{"norm_eps": 1e-05, "init_std_o": 0.00751, "lr_mult_o": 1.19}
Each number is 500 + 40 x the weight over its row's rms, rounded and kept within 0 to 999. Layers, rows and columns count from 0. Numbers have three digits each. The size before them is the row's rms in percent of the matrix's.

# layer 4 MLP gate, 832x256, rms 0.329, rows 0-410, columns 64-95
105:548461496418430462503437447496535521613499491466454460475511476483508551484487485483514497464500
102:470521540410537449479480407491577464523508509547582518512483495513547525496567521587478532450494
098:488493532468490514429497478551555507498405461509510436508549546550450466389457450496488464505498
103:500505488483534508523426529487508477477555537483539535459510470464563608456495458504431538487526
099:469516501453469492538484423514483516541537518474500479523498541499527548561459523477437524492502
106:488535570540522574559500521465523573518487474510530498457535496498447518478430491512513556503544
098:529578522512479572556490431546506519464457544495509535554544522494517438517436547577515518481419
099:482466495499501496530468464579536504478499458547429494482548506553517481444477485487510466474482
099:489473562462534534525444542532519490461499532488447453541525490518525513442614542457491534482477
097:454497487515495507476536406425508530556456527461546480501533500543488492557487521443455457475483
098:557519468444406521523551569551511555546475565550507463466549493478549473531487527512508535508501
096:589472545444432508541438527511452480470461480493449492518446542539554454522550508512554551599468
100:459509494491476468438501533505553503514427477487515538553504518487412536513565516491501470453481
094:510436458485469505556515549506465480478464441484443493478568567502467514488533434498572523533544
102:495472492394506528570408509508511538487527525440481418480509524527479491518498408534546501477528
105:549455512560501579531440511443504415455441451475473575474516481483514472523523463528521468590512
103:514427542522502486517562553491504558541473559488530481575480531435543507597551466514554525521489
096:499437502447579547530477619578459518507507465407520508509493499470472584478555477503541491521520
101:476541406523446479495421469473541497525499478522569511461521483457519531526512481420585516488472
102:540531503487475443514464496480547454444512575528486488503577527509526428473529455463455485402526
101:443501542481513454475509477497501552498480486462518510527493529510627478464576537516462461479490
111:511523514467459454544476490472436458527543458517494466529478558437511448498444463483458514505477
101:491489546492550486471460493549590491546470530528513531437451504507534456485474457460524380515492
098:538582453493512466500499481519480527532440549527547468491528509529527448483456517538436503481531
098:486585494578475590518475451524461486496471508574535536561501412479487434481491478534538602466455
097:509494462523525462498547435467485517493492530507537522457578438571528538529509450550502468544523
102:521446463486497511546520415493453449394512475524446450544454468474542455500515559448453548515546
103:519494531496514496471521509527476563488484495473493478518456548485491473524483477503471508518486
103:467512495539418490454477473498491436568507448448521536542461490523526546515548535447486455491493
099:538497436451536529519510558547455505509504537550520476482487464473513544448453505482601555539566
104:553529492494480468432522470502504470513514550518484466386478453549515486500538493476491470540547
100:558484487480461525428506472481529580534555501533441468484413501522526475547511507487533533500514
117:510544520465459507524508491424437442530508520568503561434515551485475488454482524575536446565540
094:478541503465524487562510504445513524524481514486505491454532467517460485509433543456638559483461
108:516462478480555482499562474445491462423521490463530505482516536507580459449455620512521498472495
106:560539502489426471539509463518528521484467498530566489581512574522520481507541516551504480524565
107:505540402530506463489487495507570521492519456467455415497468585495472428526489459479580501520529
100:454413509450486586427508535485543514460455483597524495442492500479457541518481476537488535500515
106:533504548524447520458544443448560472510557446542560550476461515502503492579472446514499495444553
092:398452511535517435464551544509464513581497445517529516532471568583483539452551466484542510526419
098:496476497535467478464496431465474455540546541498473496399458505501493537444516459512510483477490
104:557476556442405461526450549481509498493532526490487503532447397514454579490474517476484546552501
098:430469459500498571481523568534468505511445528462488474531548477480589469512526514467530515481436
120:437491540539476479580498447530438504532475510568477425540527524562492487504497483512544548492482
097:491422457491484483408470368511541461478516460519520486512537493509543496530520452525562554474560
097:520550471508496523465479526484441499465475510547543552503506514498436447433503508496563532472555
099:473409451543413512493437492529529497474447486517443474509533482547475494510424509535583557520512
104:509500528511505519512472381483546394493515551546465529478458548515542524447483447499467450464588
095:459518566564487470525583506442522461512464522537481439476519488479468486493512484468481512443529
095:475538528507510549530461484439474493490523459517556468481566486461438511409490513489420544509554
099:489453503502460495483424526483468544444570504390492434548509521530499440512509487521541548505452
106:449473504537512491532500462500552526496498461494493520563538460536514476554462547448525527517520
101:489509499543499534524478471479528591557469595479485411494547542521451488490535462499466540498496
096:549521497558524444468473487476550503485524539519571498513586488507534571534476522576490416554424
098:496535513490500473521492576502531524498527503487511515492488571507486461447505523571586500458552
097:539488520545495526573442495477501498442494551486562535519503475480451438515517561464567443507472
104:503530494468459574541509459530528506553521510521481577487431490486538528468440452448487478501495
095:543514531506525560502495482554544452492550515472468537473497435602491549446571454503511499469422
098:460448486479536557497476632543535453494530533537569542466535470481502519551488489488518447511575
099:469453450503409512515476452550502432538463523506523556460498461515436485575546503554440562472463
094:510501450402500563534415484494472439520491503503486465473475499502505505444550505480465547454530
101:519472461569499456462414482472495469480472524500455525568526484493440516498422435521519537508546
099:500454481496464421554493434510477581498517510527478540519462541500504502546477519505554541516475
100:465526444458553449544435553450535469511521497445501510484464425509504459505543503542454539515544
096:549488479508547474508521498474477437560602517465511499469467450473409546482511443464472479464468
100:614476484533554505473430510484486574505497478519513441503484451470488458523587470477595460589463
098:534500558499449525550494520448478439458487451488486568455474525454551454469510390529487510460591
099:482577481498502506528465551562487443492488480495482499521502511519526522451521525562501515533449
098:498464529530454507436492522502495528541488519483501517479514511522527456512469542523560488559528
101:436477473455468472481484544486468546425447541489519455538535498521534513458578491446536532461552
101:488514563590556503418560464540484475396460552431519484490596529575535481520482497572531496553520
103:529426516558512473495495477501451487532548509451470536511454449501533527523468539457503505482534
101:550485493557543516502488493533487503458516514475485548550467552479520529443527541487530438507478
102:474476539391429421543499462480555481524458567536442500456501466605522501501484473525496497607481
100:517505451531540540512483448525519485458570486491535492554515494432544491467508523568422526527478
110:521548488545451447516510567503527475481488456506555483524503529435510593430516502521489529469469
099:475475539456544447405494508486505562396531493512500470429586530509564557513470520444575504537450
096:510471534434499497540511493509486541438539478461488486515457522488480476469508488516511429516495
104:464516517476392568553515466479493493487471538515520517533451466505485488536480565416517480547494
100:531458496519481464450473520486477422478516479543439469446509465513565469473476455490474551501486
101:525511460480476504521511486495462430455497498518507493585476501542487464449493419527469484533503
100:536478501562481544547508490519538444499458511472390497461524503492522574527505499512512473501589
097:509411556578515500423459549489513415439413498591546480486529458528536517484464520435511483503503
101:479509479477445563520460501460464453476428452501528521471487505568518532522459484549497457443552
100:500503485462473454594421494476513503437558520516597521498570531478475466551472560513476501533521
103:482519507535527507462491527409469496476478495479533467494464456465493431504543566456534502456543
098:501472469522504490532469497486497489540510532539567517513489472488486601482431477500534481419488
103:523459450554512522478470489479546443542555527560456487519506577516451580412528496502560509463458
103:462471511470483538522506472484530545516547513542566464521535523542528471426494477482460492508455
095:477510541439471539547505534507531502490516544525494516439479533454540488485468548478568477453463
096:489509504495500507545574463435563492555511467515457475490520478519509459484535483526586443476461
101:495448506433456570544464534482475462491417478649477521528470503539527433448518508506523493527516
099:482467525509502571483510493439464459542449526512469444528468558554476517531465529449593467481472
100:547482472459488514552498501531467466536431537531441511561578487529515536479519484552519472567602
099:522480451529493486576394519476478516475526451470503495530550519556551480593511437513598421445531
105:527470529477484490568476542533475442507539491461473494561530493486470563478508528532476526504509
101:487488560544506529466464433500486451453474514466531509518524380455465466530506518462453408469498
099:557494477469488488493526500499464514513553537518500500497505477517485464580500496578513491566499
093:503513480556479571526447491531480467521491527527469539574516527482481477430499522466401553508492
102:476459514494467569471506529483490510482493487486505506450467507565495579551518570480493446525517
112:537472520532544393529549501549515518526525515447510511471533495555431574435457465503477492480554
099:457539473438504529547478486539544590532552511504533537500570570517472502475509522480550507528567
097:491517508504515494509493492528592483439472484525474473451538456477527540496465376465560526523485
096:535391486508515528479416500478492555470525508466494532541496528530579430470572527503477452515510
103:477484466514516533517513559547493517457435453524565558477542522544514533592516409512510480528540
113:485558546487551484465544529508521490560486468534515509473508439473532496563454490438440521531510
095:488460483545548431505476431480508512465443547456497474449511485493457440578522557467522557549494
100:470462477474451526541502570435527467549510554468523544434506567565458445415490582477482555460452
100:473500565478496521514512565503481476508508503465522492534493495567514574547460506512525459511497
101:580508473493534569536552498430492569501524526516565485545450474596520422488524481495573505495477
098:461529529428483473512515444479478477423489561462495491406548424476473480501495514544537477477538
098:509508536445563527574426449571527478484496495502447487515456425489464535479481499514515502571474
096:558510570555498610503429547501552477436465549413514510533507501458501503447491514519513484524480
100:447503514492562536509519499506499540540466543592547511480554560481527453499493556486479497575516
096:472509519474526463510504503496431485507584527510432438548404508504516470533488502506533528487510
103:512519495511495525566502531505516455458467523548415465500484516515523557579525452495565501593505
102:483481474495360524526423452481579441476414543479431569511558501528515547482512511523589470553476
097:522540509462497510581532473548577570513533467451565561445412493503568498528457467532509499535577
097:513421601508567526505443522508490454570502473499414544511483531520438536574491543497534456543464
099:459478448511472531548441516568527587469498475547531420457522446518529455475549493513537456428465
098:492445508463442506510482504480518540465474529592533481495578519484491451482475442470523513428467
106:500447564455458487514487447430517578504562461506446487486615499467513492551490524518502480544506
103:531568506524462509419577492499452410515565541490443473516511494528515461472473542517593514491530
101:540517550452462533515506496500500478519549452549498536535493560646488485482457571532505416517568
100:531470550409497436549494463552421502483508534499475461472431534535473545513525454494538558551513
096:487535481489503424530555506518468452504537435522500483492516520455580472524547522496543501503457
099:518584448490564511494463446536497488533465483516509529446520565498563505472544536434563549491514
097:577442486471576434599468552530515547506483452486558538449431479474487511465540499471479569542603
097:538447556574524472512449515501478478473495398507483517508504563502529600465557488521515522505462
105:551463518489524588565489506495596503536540466464530484492440410483492477518520425564495535581523
098:427587413517508519501510461517497583513497505473528533544514434529457481560513490497446537485528
095:535470571524423508456564481536472536477458478496534586454450517546494496492538488497502500547488
090:472416466535508487509445436510492495515440527510426528522532487469479472440501538473490470559500
100:477541540464521551535447486481535483551529573525484526473504464529530469508508490561491473524475
102:471443509515581482428481553500506451477495517476434498612540498508525503406502453488492527477514
100:456524498548440475487426398491495551528503482503524539562458521505508454474505531528512522467540
086:511549530547495425539523406453584514541429552571567435478524465427517542522523475502541480544534
097:457505537502457539517523487475523528533516496535489429474491483491507478517532574497576496527444
096:536380471477436480418492506507550561497523463450468517430483499572536511465490552508510525485548
096:553396457502464528512499546507464455570457524464505536479536508446581510485531570510494582539547
099:486528561504481496521515513547489454511477563492566502501551433511475492513505449467486509505567
101:526430569482544516448475543445529457459530473523466519485484492542518456513504496449515560477513
101:568499455529491419597497562547516448549556475477452560525463489536561533534518447510520519561559
093:461554493556525510497499449445568463443503563548498587495485500535486517446525487471507522527543
100:549542512480545529463466519550542519582429490412499524506611503492574532511540427518516429494469
102:506494490499528482558488521431512514506478480466532435437510509532532401524587445518484468590474
104:516508507477519488477481472466444508509496447489569508518480537558495557457511513544525570469547
093:539451452510531503618495465583595507434532482569535444425444517466565531511491518521498487541520
101:607515475526471517453450495518384519504414527498540516483519418538540508480546560442517478526523
096:475530501553445495485478540432564455492521540514540485488567500468540452509571515471504553523592
101:489452527450577463480487482552572554485509482540554493496512467453472486404487451458524493450461
099:519401500503513530574461398479577522485515514559454384452473524451488487517539582527478519462448
104:556498468472538492559462475514453456457451507469495537518451491520491559475522567511467477591525
099:532541511583553505500544553487541506543519569559546503461457518458561523448482572498560552536488
105:434426517519456477434522468547521500533454544454454463421458418447492473536526494487517553578488
096:470502491474553468567557391487495473476471529546551499422556453545429465425488528564524553471496
090:503443511466465524481507559503532582518554539539561587502473477495491477399498546513482564563540
101:515494495407488462545504499458514513512510482474564525482403507491511438528511519479527542473525
100:470534488488481587518520546503488501419484444515498418566516426501460416565523350448481518531515
095:454524436489532543516544511466486431501483421481542511508542482434519497488482538543486479491489
099:487485480502529572526505571435477464487592523481522516465506488451609496551439589477503512451494
098:469530535526468474512541542514561506565469450546541473506470445473567492507476489490468546527489
104:443540549458458491506563430470494468496414478576568530517522483595535480473493549469510461446617
098:500498468518594463494427516528497521416538546434454560444488492503552524497527475452525487452454
101:450519530571554532544425501474476487503505494412489449519497434515529584558481465492457469561499
101:479490461510457518519469476426518459508501589550556511496556486497542427572525561491511586551523
097:482559488509482528472453485442483530527583492496433478539438508507446509477518476515415476561422
101:470505478494503465540526523535538525494504543471606491540579424468531529459534467527498496481520
109:445535478526440512474513532524465511439564549491549492501500525452543539578541530504513493563476
101:456511535503473452431485536482484469452448524467453540513527486525413512422477506530449512490476
096:460553421441508436558468462496527534507497489486509508534474403515513497481458477479465556525456
102:422476494493524451579431456417503532495512474505502516458491578563534532441570426497543501542400
097:409472467510510456515468512469522506488452539467544555461546501445530526509507504443579532499567
099:567433564462489426539511506514510431455541563505528522503484496514478560510487492553449454446520
100:539515529595460477469443515511549481569476538537545510529470478507458528483512489547515447419522
104:440492507525426453507483468506453465469535515452476478524551426540579489554593510472502487546520
101:472487531446452473500550538442498529482587522426539531516461522439458473475532530513506505450571
101:455408470519518399556471589444529471516488509472528551464468561545495535529483492487523460455499
103:577481460446500591562488577532464521489525450428505492478434503435460487568457506491456539539540
096:528469528502500539500494522496465495471517478512545508543479479494451495422474562475540524484483
101:458515536515561498554481499510541470545501521593509490471535481523479446442511516535498511484470
103:440550525507446552480373491588551480466573521480477497505450467457529528497526502516462476488521
102:522499481479545491446518576546537521513491483564510508502473519504541456445519531523492552516461
101:475487461497457485447499523540431533567496445501563513534501511427543536406485402466475513473541
099:468457585471550521462498476508413487506463540547471446450416526525557482582602500462517466458538
104:534547438493473422477559506463465500477493440528569529439436469538500511511494473422604535595510
102:434546481520484492518518507445548518459433504560516556539514504563496440451519536464557533547499
103:544471497466469510523450486492626499531454434506454489519520491461485553459486440561509503461485
096:527507456488530425482445513480519497522505596493544506520500457534492525481523464471572498464444
102:455502439479532537566440579541459469548470461516452447391504476509491499500597435521428594549444
099:503521486498572515483486475487514465471569577516503570495533524489583511552454472547509487473511
103:641486491422446471543488453533489530474451476427468538526510428538554514537509441485550534513477
097:451526501557542533545523524511414500504529481527461531477532548471568459494558494505496469539537
098:565474407551458540525616540573474502533463416526510513531503579474530501541523509534595511489545
106:574447531539485510447482530514542470586486491568569578478532525652509512521552587470478467476536
093:516507508491454481499537468566493599497485500558514476507485485458498509518548543468564455466471
104:448547458443468490508501533452528576528547509505513478488532515497545522482510460450456516492508
101:526483531449440539577447553473362460449520485489497453466512452434454566487488503507529556464479
103:449483507461491541528494461554521544463503516484550462471475494498552442404506455530506476475495
100:522541532479486484583525499449489484535500522535549453466500498537477567475473564494516568459508
097:439417534486491473532487586479553502462534459528461577476526561526466566446561490448584518399518
099:490430514598451564499479493449606500526462484591504408488535489480536525458454491462497512536478
094:434552433495463432523438401432565467517424525551522469477476508530505501519439502535462421489525
096:424512455518477509546485488469534487592503549596509497463520467434509447507448525428433560513546
096:493484504510508527459467542546513490509494447487559532513458521482482470428522565550504534534505
096:496500491526496476478544498500495520496505500526447465499514513480484465570539463503460506474506
100:490462457498540486472522576569520544432498551559525527507461408526496502495446584521528507536452
100:526520550419451516491444542570501443511463473513545540547475490457449503449454479482463485479430
098:497473535554508510447504528484462501500497517478484501571504563492471537578525492485469473551450
103:514505524472568512508468517541560508462432497499495488549492453510504438540445538499531536450443
095:483473589510469527629488549501523499463514469530455485476474427545549464534496510572458504533605
097:463492535475468474521451469504388515481447500493451496538573520592533467552507503497503484533470
101:429510504533535475415521575506422554489559514468535483451516522541544560529522505518574455539529
099:500488494501483570531509477516417483509506471545449510502435497483489494490536529503526550444465
101:478512539421454512484459525502525473522472528468613520552526463514550476544452489438502536464457
100:432484489551538598504544542585479561516500585491477460518482498539584483493531591469425527505507
097:435473480499504483488514533506502530474520521542473517522552492525579482467495515504509453503498
098:531514478474416531519519508491533509574509493540537576478527522497485565482438490510462456502479
102:539478554528454505520491460440423502455502502530547542484459485542523522476477463520409539432500
099:580443532496484483553547455447468484488437476559458505509533535456478456499437523460544436513472
103:470489498485567562604518556496529506515473460522458503475548509541534466538444481494512460537428
097:503490494443494397481515382573548495510515461519574449546504481476456472420511504453539530521520
103:533519473458557518485474474503491491520447518509463466420487522560565501480458479483533521490526
094:503401434493424530519491530469506476540515476552458562434486491575513507526446561521417556514499
093:505489455548536480515488555519443557546572428605483424441576513472509491592448506483515553511574
104:506474589502511533585443517478422460460535547516523518535493475490512464487511492475465520515519
097:464435516516439491495518582504443546558457503420518489515548462571561499526443493544487450475524
100:532487495469513570498432560480516558557541454453453505392552505523472534496542481510553472513582
107:496470442521557502450527467437519439598458472474492515575418501553491419508587516535474430441486
101:504484509505475517526591547568529449571521534525503546516540476433528580508527514463538481543489
101:493516534505534491506494439512540460523481514512570467532486564543496528550491539461439552520475
097:407525463413530536564445472478439429509487449527515565503469493376502457500523495463453423498510
097:457470529547475487505504546507424453486446489507505524552432564482501562492484531505495510479452
099:447540556433447539470472509543520530473516483539485522499547525491460558452480517522465539525480
106:514444475430510483531528505516476518529529424437541504530448607478489438545472548471624544498462
102:494505489571488485532479406507503469531482526579543471467477411488456543546512460478493499485522
103:481449497506407479523483541538492602510482486515529533496494526473488538509518461522506545471539
105:502469495593520440512499449492474503515474478504543473484402484528492527549461519524503583478495
099:551433496531538558415505481488569507560502525565446485404562442475480489492515450562508497541562
105:557522533505447512445484509519496549464470499460494504464529515476489535486520519519494575505487
106:470516570423501550586494422511537534522546508538472481543469558462475468512511471587530529501548
105:469465541565487504491482525526531547494559494507543429524611479585512463544429455488528513489523
106:519477504501488527474554445498521474495453515505513509528457535513522471460457476441529551503493
102:487457512489453518527497533378460543477603545543539487514506502500514479480496462479544518567471
098:527479477452407526540535559482528529499476544512439460475492513518513565465445531478530545520494
101:519492513423488528527503528529557416453522484556583464403506459553507529530495497502511492572495
101:462563478430450525515547463466504479504531513471468470508525379458539586506495506455515502482467
099:453440510504589497550435458548445504472473509576478498539526528576475543446488552472490547487447
105:476560554503466490538486508593541514529493546469476524582509520500551516538519513528478485486426
095:497480461487482528579487453507545501501481548522427535429483493480550550480525459460495506479524
102:527535499489461508546489536442497459508492468484540511448511461502547545509509530498506440488505
102:426422463547569473504504418472525572474518530525573525561514502503511472482506508482508432474475
091:506486535540458532478459576485466488474569471532487560549521524521547473534511536572453494458588
100:489518475510522599557455512489467475507524424456425462455522462491511435499524499501525487486507
095:468550475496461561574492404503555462465440527419584487541485515482495488463476490497488585496570
102:472471543493439453482526542596503497521520501538485533525485476555532470564476495508502476526460
098:424472576490539414474505518395497446480462480453563532502489531509502506478477479533483531504545
099:426470504481503516527509536543498591431521468463538507439576549472538447510490476504468500423506
100:474468480506510530587463569504488475495500511458475516502536477520504526475435439563496485559495
097:539437515544542479440533564514502500538511521513500503525496473466491589483512587508458478582486
101:461509493520503518570446509390540494528500408509524442603530538515475509433476474504528520508570
097:509564480449431538515556565489491560516449525537429543483476477474500517477487516436545517500485
101:573567541463495498530565506555492527501503565503553544473417469529430475557533601546536500520557
088:497477494471491484516469508533468524459544543472436504522539527488544503465581530451529581594446
099:563478452537499492545507486582511496470457514548505508492479387491529433486467502546526512526497
102:519491490452509478584437500461467506574511526508506530560450455520477544542450471591550567453508
094:564506520453514520502537510519539545467533557498489442488437483524521536565478487517471559566487
102:471436580464459496465522541477556546498516593478437462499451517503560578473555578498497544537516
096:417436494562450447502455463526411458553540496500486472488453521519451451475502553498496548459496
095:423393510559424534481470476504464441512470523582469435460475496556448540481499546488474473471515
101:542454473536524565490499474550470510471538520502530544501488486523582469501565503529519472531465
096:469453493566462510478481525508544524534476413508455432425461448532500451576520498540486476485558
102:547503473509492541438496523529589516555517568569524527490481493450496540477514481514490559508539
101:498442472420578491569518494506518507479501399534468515494513490489547478435486511541444492415486
102:482468466500439413489486609488516466528553456526444469600442525563517523556452536548494568513570
103:441439517467551559575453463532464558563438502491500462467496495492518479504541495516430584476496
096:490487421443503536535446560576499551501506549481527526522504554544520486476474562533477536471509
104:508509505454518561556598522440509421622468539460491530465525493503483462543487435538436507583540
100:558443507527496468474478548565495507513417518495580459579500504481548517460449503512549500499440
097:502447508513503568507484493529464479518430553460442492502537556482542560568514514510457511546503
102:409516493490544540584499499535522518514480560523497517541444551387526535486497520524537503459483
103:566503525405523486525507482489462533521524529510471483490524555479446493455524527526461580497455
099:512476479472478446516489501448593516477512468422482524488533531486538537544457495514540512478548
094:508512507546545517544462484454510530562461463454450512579436506447563476474485500557520477496561
096:443506512472522515470559544459534535477543489496484434564521560492524528474416581517474512439505
099:427474460555461537427423429461573543566500539522505514534495460482509578590552477421551570463547
091:543489523515489477441392476517489552526533501525458522487492414480476489476585548478521440483497
106:441516493570456498484520484503503492518442550469558493519518471438486456511534490543495491395567
095:488515458536494478548449483463508466474546465526517522497420507480485449462517501457419542501432
104:456484450458426525462494526533537530473525477523453447500516473517496527476472493523409503541519
104:429488436495479456509485515489479490499449550503493566477484512510450510432500508542543452556496
100:489459537476520534445474572521493494574524488419532453488449463513507529514504549523488524521471
100:580484501537542531545524456530436539550454464508476511522546547514524481517413496487562552483449
101:594512473500488572513423451510480476502491434558532487509536496456517545499501432494506490488531
099:481498547471465565558430512477491518529506443470526475569485553448562575483576535523543531445545
100:555517441454384520452455529424503465555479522479566513498475540576528497470484471491471455517534
096:499504542525537453507592515377418524501513434512530525494464522509499444460431536536510454494501
099:482473515493485487578476487533492488549471541545581450452516510558605531463511534507423510505463
098:482491462534517487448514536469528464485501451464385515484574506542453552504452480475478465531571
099:551432467580530520587529481465455510468472456529442533488527508477366469562573537538442478382525
100:504516498558437471472442542497481568498463462526492525514525643487565463501542481507539575475507
100:512516469494452468539523478555444492491507449554501444548496521521493490562499499482434539517497
107:413534491483431518526518503549504450583412494523514503499527528487488473553426535486436468535487
100:506515464455445539525461443425522516546555498446527565517568506484542468514452598484543558518511
102:513517480489421456576497551454596443493543532469546508467548478474465511480527587492447484455470
098:531549534451515532481533529516514501555445586508500495445445450481526492499472438504532570466536
121:543497566505526477499580536484540468552460512434447481461481559438476522444530488494580502407547
098:472532564463463451477481523515465488569467550511573478504588516453496516518512532525458456478463
088:494537584424463508491489453475426435489508481520488433513455516478456488467511470523482537466412
103:489496462519489453425449454543474522514508547534559452559560523445498505549450526510561482529521
100:522516520580611479416442458512539509489497504568452486505517551549581466502495540578460532472504
100:500565480522555502465482432539574529428556551573427500517542450503467553421522503576538478515459
102:486482487429420422551458461551575511497550580460554472518521456484468485434482479484480469549484
097:490434532525422533532508513541464490531551476406501545491482517550529476541475500548549452549491
095:550460534496545470447516525451499529423540494436459496492484485505453443483567493529562458392491
101:427530526473544496532515421538560553544571511473571586462453480468480459520491552548483553449531
105:533468481436497506554556530471554462536461590545550480498537528540487522483545525528406476564588
104:462484506623478502526518507488540493451559499498540547435498595529490504480506530503425514469464
099:515535469513561563618433571569528521455516486481447467535507473556519459421528469469593560489505
099:457453492442436481560564518524563472528393541469517449476553494583493483464427525510480520544522
098:572575446487512444571460503452536552523511452491473506431498453519577480500481453472459521479499
107:406492528556470536401500444519522436480479468593502510499501506525504552495498527474454476523506
093:544393523474505618453512512423421481485485455485550501483440491567483439499513499453553488485503
110:572454464488522482524411507479476507626449595502511509545507511490537611519507574508489454556499
102:510553497491557526533550474400486467495528527544438436529469479510508465527500482501546513499488
098:514463517496455507508462487416504459543475494501483503563569524517521415450433499494430479503511
099:471495459450547492521478515444554567502494528477578472498479521515540529524454490455502431467532
101:446526477538408473451522500416504529483473418412439428522485492554521483480498515587465514542470
099:487495508436472489488484501539488532549490538457494534465441509521498422482530444560509539553548
105:544496532501491478442522506521484468454500543542490480517585478512523571472549500412599500518462
099:443546559433510514529482439416485492489481436536515540519499440517474504536536490550550535421516
101:591455517485516536448498419480584466541467510507561532437513449516467492493513415534465505513534
101:487566585541516530426468517466541472505459545604465455421514473530476409467425524463490530563518
102:455516496454421528485543489424546511523457515528549558562513423472489457439497516510497563490533
100:547498496497485538497454572500480482420456501543531512497501531548441484520511501516580516577416
099:476467525466517551445447472484586580561474516516600485481498450486519528402500529441510507506507
101:507570477493569405433478522498544485540469558470421522546516512471523443569555567462527454451600
099:433445431475449503527574488534558453487480545461486448529503529440470536501517458546548541507528
102:538477525543566537505462532478546524512488560464519449430474423482502425506474530471392496489524
095:496502566582522483437424473471517502535486493495582450526424490489538525410526532492475514555492
100:525420534514536525576494506546529534480485509526468522472463537533565419480475582502495467462493
107:525510478389489507478416505507466512517492403556470499503516529579427429505442507510500497506484
090:515445553480547439444533501496528459482464563562568528529517452523489496564438506515540470533535
100:554471563495420519461433494505572524553524529446544527456512511533498510505442488568384529468528
104:488471532451531498500493529503502435508488517581480513526552484541493562471475493470487443501532
097:478510548503499485525463469392513534528416495493512500518494494482490527424476486528465487478604
105:476541538517509491551531478550595495524504487528449487503493543462531461510475562502506469541490
101:520501492486467464503516516535428489468510486460633482472459483468499506491495490518500531506496
097:489501403447556498560441480494435382502462518537467501513456471539514503493418566560571470501473
098:487525504505516583484507468528509469447520474507552546495448372472454501428509524531453538489460
097:498512468405519472447518483514637422533492504591539467586483510473493454574508461543515527510532
097:476455492496483467480519506394527463470524452490467448425429455510478523494497524502457520529565
097:544545543536486567507500485459486484581513465497467434502464531481480543452506507439507551517429
094:498450556402502460547491533421537557479474486541525640567426532548440499469469473537588530500496
098:515528520458450495491493362469518519446462528552538517454541484474476580409495485519536545499536
097:470471452475500487454468371493524535434457510645527491466559433473418542509464540511517490545528
099:512521526520512511574512481426520497458488533519554550465477544553601493512481484449490473546519
102:486521481426571512530470512482543526525423477434490517572553443440533470427483484450543502547500
097:451499507495438521468498550563538533528472503549486515527526496592493529477428481541467535563520
100:535421480490510488474508594550478445535492503586640477525490512502522522483495518453468529433472
096:530495509471498497466440497454499554518420532522498494497497532514504456500525515533519474475455
107:523468519426509549462471453478541436487460530520552571506520479557448437538501544480596473550505
103:529477498475416545462545446484514534515437496439523490553525517453489472477515470456503532506577
097:527511472548502487523484479459513466469443497576444470506462504504427477538565465531417456474491
098:517567499474476416504447519501470446491495491486565423564502509514482510499473480518569478573527
102:513487481483519569548474503511534560478463515500474510505554420555534428454519535478496507450524
102:494547502527549509489533443481502483495459470503523522486499466500561600512508531476476490561507
103:526505480544466507497461529497464528502535504520510433489538437472488509520545527457509491444517
094:397471503486490526477495512503573461405500495580544553558547513491514542434509473526452536451490
099:467533544480485551485457511494505506502493533451541490527524499459571480571498499552530541450523
099:452515468557461496454525493499443557406496500500530494474446527422468503599508512612589535512505
098:499433582510504509533495599543540479480480466522436418490483494504459478462558476477486494520477
101:465427528551588500473551462519454512472539535422555464458483486536578514510484497460448545497541
099:417469531524447429547482491479495491488426557467435558552434564522500506477442533407541485523523
105:471519587507508455540500550495549529521516491473521525471482524523579474510468414472461464520508
095:472482401496513524499483483499425491471479528549439479480529527452540542454475483524538442501466
101:485497489500526502576516477435502529479495457506519477466469524499455534463565486546505510537476
102:565560494511498580481502473507510472521543525489530566503464521448561531505427508563560502541444
104:471528504450553538515458488520514527489545458528517459444520506505598542497465561530568484542504
103:476531541598502462497540468449482557451455466474542497484478581469497552586505534473476460555463
101:522515417528496481515459473520422453447440560476439533464472404630529442534472437507547484465485
103:503469459484497483525534540462417534589513487518520447491446487482486518466517525559528520522429
098:483533476476411488435469467464488507513550443394435499589402534495516540481539511476500489593501
103:486422470504472464534474485479555505456496452470520454484507467517543366444527473492488452533463
102:553513545547502505528439532511492450467482514545468431521557453415486524532510537480472424556503
101:539496487478514566498491511548431465463451520500522482523557465474483525436511516487521425562540
099:419568586534431446457416477501582538556466534612544516505412514571531514445468559556491576537515
106:405464535495468475519474463533521543494520454541576592451520463555433547501462474475480511446464
099:538588436524505464528547568542431545597532512534490456487472496419516543472433463467545500524479
100:470533515481480487488532579450529465562487502509544512524530486466546485473567554532550531488507
099:520485535488471517517525521494505482537413516483474539457504466464476482469486455527449488538498
100:403496474517512511476496471499508546482515527470504499560535547461492540484433504458477576545467
107:458460451430512486441505523523503482505516555494513468567468384524516495472574535503408527499523
098:517555445540472538511554487457480536431508486556471547527576520481523592506503477531490541496516
093:432530449476472496485522476459519484544534534558448530473489472507479462463524463523438512538435
101:501458493451470434558540464468478510525538485554489459432502446537434531497526509536462596469538
094:478472557492501519578513564490518532588493496448495478509461427520518459543461506502604511568521
098:453547566482554476483559470458562466452432534532570600511551537497509540534440516501515514499533
101:502464592538467484589504452401558527489600427489553484510535431510513471494424463577506506465474
102:545519551408530521515452532519519556585477477517491502542441514524472537460503486546578464428476
102:523500599470486410549497475447534427497432587447461529515512475514497485493468469545518532520557
102:503422514522385517560526542469469557501539449525484503492534497537476508512509513547473514454529
099:434426476497435480546518532506476534446557542540477465486492517522485526482497493465527629515493
098:432528510420550513535499542482525482475441555511480477497500552523553500503553526503501591488435
106:507505550491431494477527498507434484556499422541469531529468478497444514608489473426497436460505
100:533509459454438546459519448561492422504481470449528499507506472475601499420506510583463450466470
099:501429552511493537486502464559497447522577538457544478630524433439503542485524503499498509522539
103:517448512430569485496424519399500486509480563472537487513475519524474515520505518569450473423484
098:472550558446479488495463554528498477560541531535556527479489547582549489544486487510500502447451
097:525515524456560477495521454489510566494502539458514425534529530529485603571459471487497475462513
100:483493558537412554507489488612480512526477503513478502539437477553476564494565576464490591518442